config.yaml
bias: "qkv"
max_seq_len: 256
train_tokens: 431500000
Each number is 200 + 40 x the weight over its row's rms, rounded and kept within 0 to 999. Layers, rows and columns count from 0. The size before them is the row's rms in percent of the matrix's.

# up: layer 6 MLP up, 448x160, rms 0.0943, rows 235-248, columns 0-79
# down: layer 6 MLP down (transposed), 448x160, rms 0.0942, rows 235-247, columns 0-79
# gate: layer 6 MLP gate, 448x160, rms 0.0975, rows 236-248, columns 0-79
up235,095,205,224,194,255,187,195,122,138,254,234,196,266,148,184,165,115,166,139,211,130,239,173,260,176,230,176,136,249,124,258,175,223,235,135,238,145,164,164,194,188,206,126,179,165,156,197,151,247,166,174,148,185,176,196,109,186,212,175,201,176,245,246,195,195,192,187,233,167,206,201,186,181,223,161,229,201,227,205,147,188
down235,096,162,157,301,256,169,250,219,201,202,199,234,163,234,211,148,186,221,237,214,146,181,216,219,198,260,210,213,221,215,152,184,187,219,113,201,172,169,173,237,183,165,217,164,229,146,165,194,230,212,199,251,218,188,227,243,139,185,223,257,259,193,196,212,248,227,203,127,175,282,166,181,197,197,159,217,197,182,208,236,287
gate236,097,235,208,229,267,232,200,261,227,202,196,248,233,251,189,212,257,201,186,227,153,176,274,196,176,234,242,288,128,212,227,165,59,184,186,164,205,242,165,187,203,216,163,187,131,189,139,200,196,283,227,223,145,162,144,277,202,265,164,173,185,121,221,234,228,205,164,160,184,175,177,177,205,173,172,261,173,192,224,196,239
up236,099,297,185,248,194,278,179,210,178,186,237,126,275,192,207,174,159,104,227,224,235,229,189,259,213,248,225,187,212,185,212,200,190,169,272,207,127,255,283,225,181,189,193,224,145,142,143,204,200,179,190,262,224,196,150,171,153,205,248,200,125,182,187,184,156,195,274,213,163,221,156,146,192,238,233,169,224,199,211,133,185
down236,097,214,180,239,215,165,183,255,161,182,193,188,217,203,164,104,140,194,189,255,200,195,181,173,209,279,224,163,255,182,169,159,164,191,236,246,179,249,166,219,232,135,230,178,271,196,146,244,226,194,206,168,225,191,198,187,222,231,216,202,269,162,261,187,209,197,147,191,199,291,223,244,187,181,128,151,170,169,131,237,188
gate237,093,244,295,203,204,222,184,200,216,227,237,196,226,276,166,170,205,159,200,179,233,195,225,190,233,128,220,232,203,214,233,238,217,211,164,225,184,273,173,174,254,233,195,199,245,113,287,205,206,199,226,115,229,221,186,159,208,206,253,208,259,204,154,195,268,175,270,200,255,188,234,282,129,194,158,198,228,199,234,225,276
up237,095,216,181,241,125,214,246,273,178,181,174,170,201,155,208,182,246,135,187,201,194,208,203,218,203,213,262,191,254,171,162,215,248,196,259,227,194,183,188,181,173,206,158,237,177,198,156,199,189,343,171,219,159,214,250,111,183,199,212,197,240,264,159,167,243,164,214,246,205,233,178,172,170,145,147,173,145,263,179,203,147
down237,093,228,257,197,254,228,182,134,149,240,178,178,200,218,221,186,127,195,255,217,220,259,256,271,172,174,124,193,277,215,209,191,250,239,237,177,201,213,210,227,204,192,245,172,207,182,261,162,188,147,159,187,209,217,161,175,206,167,201,193,193,213,197,204,158,192,159,149,194,180,216,213,208,225,201,210,265,251,270,223,263
gate238,098,205,255,295,234,185,197,204,202,192,189,174,202,171,149,128,259,237,193,157,213,219,148,176,197,242,266,186,230,211,199,135,231,179,130,167,121,206,206,269,237,210,191,182,159,168,181,210,211,193,188,205,223,225,102,164,175,139,223,240,274,220,161,215,247,201,227,100,198,194,226,208,165,149,180,185,194,182,199,226,174
up238,096,170,225,178,198,227,261,218,205,242,176,169,119,220,165,167,197,269,170,206,218,188,207,111,259,199,146,237,194,221,181,230,147,236,168,197,213,148,179,193,229,186,183,167,215,142,212,178,233,172,164,255,263,213,242,115,195,216,187,227,258,228,234,218,253,239,198,205,147,226,108,270,200,204,183,154,158,152,239,180,143
down238,094,210,231,195,288,195,213,211,257,192,197,164,192,149,204,133,163,168,195,314,247,267,179,235,135,198,252,227,183,125,264,272,217,148,155,186,160,231,197,251,209,233,209,208,216,263,206,254,209,213,246,185,190,134,226,131,153,147,297,223,197,199,162,223,160,180,169,162,153,221,251,119,211,166,223,208,268,241,218,251,212
gate239,098,214,217,261,231,182,120,122,176,197,219,228,181,183,136,156,198,201,182,189,147,198,223,201,140,205,260,194,176,219,249,217,213,214,176,216,166,228,221,200,173,225,172,142,201,220,209,233,214,255,202,200,194,200,159,182,261,215,265,261,206,172,166,229,175,205,206,216,270,168,217,174,245,189,219,201,174,144,183,185,303
up239,097,206,220,243,197,193,230,184,318,104,196,204,190,245,207,214,192,188,237,225,208,186,151,215,194,255,218,257,161,178,237,225,163,231,146,200,161,250,154,225,189,194,190,220,228,210,195,205,158,229,165,146,231,256,217,211,231,265,174,158,170,170,228,282,236,168,200,186,242,149,182,213,202,214,199,239,149,224,235,155,263
down239,097,204,195,125,159,174,243,157,144,296,194,175,204,136,165,155,216,236,196,222,182,134,203,155,175,187,194,204,139,173,201,225,190,191,287,292,208,120,211,176,203,183,205,186,187,174,241,176,236,246,209,252,206,272,174,204,157,231,302,220,216,207,150,254,185,144,145,285,243,254,263,187,174,175,239,152,216,177,169,177,212
gate240,096,180,172,241,201,212,212,186,244,212,233,124,217,172,192,210,117,128,250,191,175,165,230,126,180,230,182,282,166,224,166,215,209,159,203,252,191,258,170,203,213,169,170,112,217,212,263,203,287,197,207,221,211,155,196,214,251,173,114,210,155,176,240,241,298,237,250,135,237,184,89,143,166,255,185,205,205,197,221,220,226
up240,095,187,279,205,239,219,189,193,194,160,239,267,205,211,189,176,199,265,209,205,143,254,274,283,215,214,176,205,99,236,165,167,230,192,160,245,205,199,242,167,229,154,163,213,194,114,222,218,108,186,177,291,229,278,186,181,166,177,200,112,205,223,266,175,164,247,209,225,198,214,157,220,219,264,175,219,111,142,208,230,169
down240,096,230,153,166,202,171,166,200,228,175,217,213,220,217,229,189,185,140,182,269,229,109,181,181,251,251,157,188,243,158,154,134,169,231,277,96,211,232,237,159,190,213,145,224,248,174,204,187,275,217,214,255,139,223,186,193,177,212,186,227,168,159,191,248,235,271,206,222,258,210,251,258,105,235,119,143,260,160,123,192,226
gate241,098,181,212,170,163,144,174,207,189,232,229,115,161,229,220,211,195,139,209,247,189,224,236,166,182,238,224,209,218,239,267,164,209,214,172,205,153,169,152,267,214,151,175,170,154,147,249,186,228,205,214,178,219,207,220,234,268,229,230,245,235,170,190,249,184,223,165,181,200,202,184,257,200,238,256,194,156,80,196,185,264
up241,101,292,213,126,175,141,179,237,149,244,202,249,180,246,239,276,194,184,250,171,131,164,137,225,163,260,179,232,254,205,205,186,208,215,175,216,146,262,206,231,247,192,175,207,253,158,209,175,166,165,203,269,212,240,247,236,149,156,238,264,251,254,290,205,267,150,237,127,205,160,243,101,138,224,174,269,225,155,203,210,200
down241,098,213,275,274,209,216,215,179,204,135,198,190,238,234,168,134,164,191,149,204,230,156,184,270,161,208,219,172,285,241,196,271,242,164,203,252,146,221,237,206,176,170,226,204,186,240,212,257,213,231,229,191,185,187,133,158,156,175,158,196,108,254,302,159,183,189,238,194,230,212,230,280,177,146,239,180,209,217,225,191,201
gate242,108,216,268,146,301,248,244,178,93,160,178,225,219,218,183,205,197,171,202,178,93,141,242,253,162,167,278,155,226,161,189,157,213,206,255,229,214,231,196,199,209,213,184,198,226,152,163,198,156,232,199,140,228,185,265,202,231,163,164,167,197,193,242,247,248,239,132,228,181,207,165,218,181,244,180,235,219,223,176,173,138
up242,102,234,225,218,195,181,271,210,250,267,193,201,246,163,214,173,231,196,237,173,136,189,135,168,221,222,158,224,215,248,163,164,136,278,201,209,285,204,262,227,179,174,110,215,200,214,225,177,227,243,97,230,258,234,216,189,179,202,162,210,195,162,187,269,216,190,226,225,139,241,168,199,213,229,219,214,232,238,249,204,200
down242,101,236,202,245,305,207,206,268,221,219,229,207,122,179,163,178,185,224,312,251,206,66,145,203,200,173,196,150,251,204,205,193,175,190,227,156,195,128,207,188,141,130,208,199,126,153,227,158,223,255,214,227,236,139,150,139,219,235,84,200,203,228,255,183,182,186,207,229,179,203,183,164,189,171,190,178,215,220,226,266,176
gate243,112,170,253,231,219,198,182,201,214,167,173,201,280,251,250,168,225,184,238,222,240,152,133,199,202,158,277,191,228,152,219,163,243,161,213,207,249,202,166,216,201,163,222,212,223,235,268,155,228,221,198,178,136,203,83,215,235,133,189,227,251,170,211,216,228,196,139,173,164,269,251,243,226,194,238,250,190,157,242,181,171
up243,113,156,209,157,155,172,229,191,153,166,121,235,240,128,232,234,151,215,210,244,193,187,212,137,186,238,156,191,177,145,160,205,234,210,184,255,258,211,168,225,221,243,142,186,232,201,136,212,193,142,183,239,177,141,233,160,158,234,203,244,216,208,247,209,127,189,146,303,250,85,172,211,226,209,183,218,178,148,167,173,194
down243,113,200,302,139,183,193,181,235,261,242,231,95,111,149,256,177,221,203,176,248,240,280,198,253,165,187,153,234,251,194,230,203,186,187,245,198,171,244,181,116,176,167,202,243,201,184,259,141,219,129,252,162,255,197,263,156,306,246,205,203,200,193,198,217,216,164,166,209,206,248,181,195,191,267,204,219,209,252,73,145,201
gate244,101,193,197,120,174,230,213,186,210,242,253,213,167,223,244,145,251,223,151,228,158,132,179,242,237,238,244,162,227,164,86,196,242,263,208,153,255,212,221,217,208,189,200,251,142,202,255,219,251,230,159,245,261,218,204,209,238,203,221,184,186,156,146,272,160,225,147,193,206,252,245,243,203,226,153,179,187,251,245,198,247
up244,105,264,207,198,231,257,145,190,124,234,289,220,191,125,114,184,152,184,283,222,212,287,173,214,237,252,163,168,172,184,271,166,201,205,234,172,170,250,194,198,221,299,252,213,209,117,205,174,202,218,273,114,230,244,120,171,170,172,200,270,217,239,183,162,235,170,230,180,147,178,166,232,235,194,191,255,213,239,163,169,210
down244,101,148,176,262,166,196,188,246,205,147,189,192,193,217,147,163,290,180,224,186,279,153,183,295,216,223,238,201,244,217,182,190,216,163,100,224,240,219,266,209,120,220,164,171,186,191,136,136,183,136,201,196,205,174,218,217,200,184,162,255,253,260,239,148,240,174,236,191,146,197,212,227,164,175,185,216,182,184,183,293,172
gate245,103,220,239,247,176,200,207,192,263,172,219,145,227,212,177,259,178,166,217,152,197,166,146,243,223,117,169,187,208,189,255,212,225,160,244,234,213,231,229,175,196,285,241,260,74,231,190,187,176,253,228,208,237,183,159,211,211,217,111,205,194,302,180,235,264,153,217,236,259,187,203,223,177,201,155,209,138,164,167,157,190
up245,105,133,221,248,120,202,177,213,213,166,158,263,191,269,243,175,177,196,180,193,196,199,137,214,247,165,213,163,224,249,187,207,149,163,188,235,173,245,224,225,233,169,145,177,169,194,250,224,217,278,205,139,274,322,181,213,238,199,204,153,289,220,165,237,210,158,209,236,128,228,207,213,254,221,232,155,164,272,215,199,141
down245,105,197,157,124,244,164,226,179,132,182,163,166,177,195,257,228,191,235,300,197,204,165,208,180,201,193,223,235,201,177,210,199,264,220,220,155,190,221,238,147,197,168,205,245,166,193,149,250,196,199,158,195,222,211,155,181,140,249,201,175,205,160,270,251,149,250,169,201,226,184,203,266,173,143,195,183,198,144,221,246,265
gate246,109,217,220,180,182,185,225,272,193,201,215,231,169,131,223,281,238,226,242,192,186,206,211,97,140,165,265,205,175,173,92,165,239,207,256,228,231,158,129,199,225,197,156,178,153,151,197,138,217,214,167,155,257,136,229,227,199,153,190,171,120,145,200,135,207,203,188,112,150,182,174,241,164,250,121,219,220,247,189,207,209
up246,103,190,176,146,256,210,276,171,121,247,163,221,174,159,172,202,240,204,231,151,128,205,215,148,180,143,250,273,223,163,206,223,186,146,223,162,182,199,117,175,206,173,259,172,145,197,213,236,259,252,125,192,182,232,219,152,206,255,220,190,133,257,193,207,196,227,237,200,184,150,142,230,227,260,157,134,180,178,191,206,223
down246,101,175,203,219,255,235,178,189,183,265,193,228,215,167,188,184,193,186,249,221,265,241,267,244,241,189,278,242,201,302,244,201,185,156,243,203,157,179,188,131,249,194,269,165,252,152,261,136,184,201,209,233,278,190,269,244,223,218,151,242,174,141,195,194,209,186,200,297,212,201,221,238,185,218,184,146,149,238,195,205,209
gate247,099,149,190,177,222,171,261,100,181,256,234,247,231,191,154,233,228,199,180,184,86,204,161,179,208,187,186,226,189,262,245,181,142,148,166,247,153,203,187,169,204,120,226,278,167,125,174,287,240,191,164,275,212,246,185,245,244,129,302,269,247,178,222,215,200,150,169,155,167,254,157,189,209,177,131,235,152,195,211,219,155
up247,097,110,152,167,233,149,169,251,213,164,231,190,163,220,230,167,237,242,130,241,238,254,144,189,257,204,163,186,169,219,177,185,173,229,207,138,145,239,212,136,182,250,125,150,232,183,164,233,231,134,218,179,181,157,209,150,193,196,175,220,221,147,245,221,181,174,277,267,288,151,211,186,232,211,164,237,159,166,244,209,178
down247,098,255,207,201,130,201,179,164,244,235,150,194,241,219,172,210,172,235,216,211,195,189,187,194,140,178,196,157,238,224,223,134,246,240,159,217,285,231,230,245,127,145,217,219,205,213,223,221,192,266,211,212,182,113,253,169,196,244,163,150,167,183,138,177,191,220,184,265,144,131,168,302,203,225,226,170,235,279,156,213,257
gate248,109,171,201,165,178,202,273,224,242,132,159,270,224,191,158,230,170,265,233,165,252,203,202,206,182,214,195,175,196,207,161,208,247,99,264,209,206,223,269,297,184,213,193,271,201,222,223,167,204,282,259,187,208,196,157,276,227,204,195,180,267,186,203,231,213,128,162,170,150,191,234,192,201,213,233,242,227,175,161,217,222
up248,099,134,188,238,259,159,240,246,186,142,127,242,269,246,291,152,292,196,218,266,165,204,214,191,158,153,187,208,160,206,235,264,207,246,145,262,153,208,178,167,194,200,195,153,243,279,228,214,210,221,134,176,160,223,243,212,167,213,190,193,194,149,240,112,188,229,181,198,273,160,194,270,236,191,251,165,172,196,204,161,205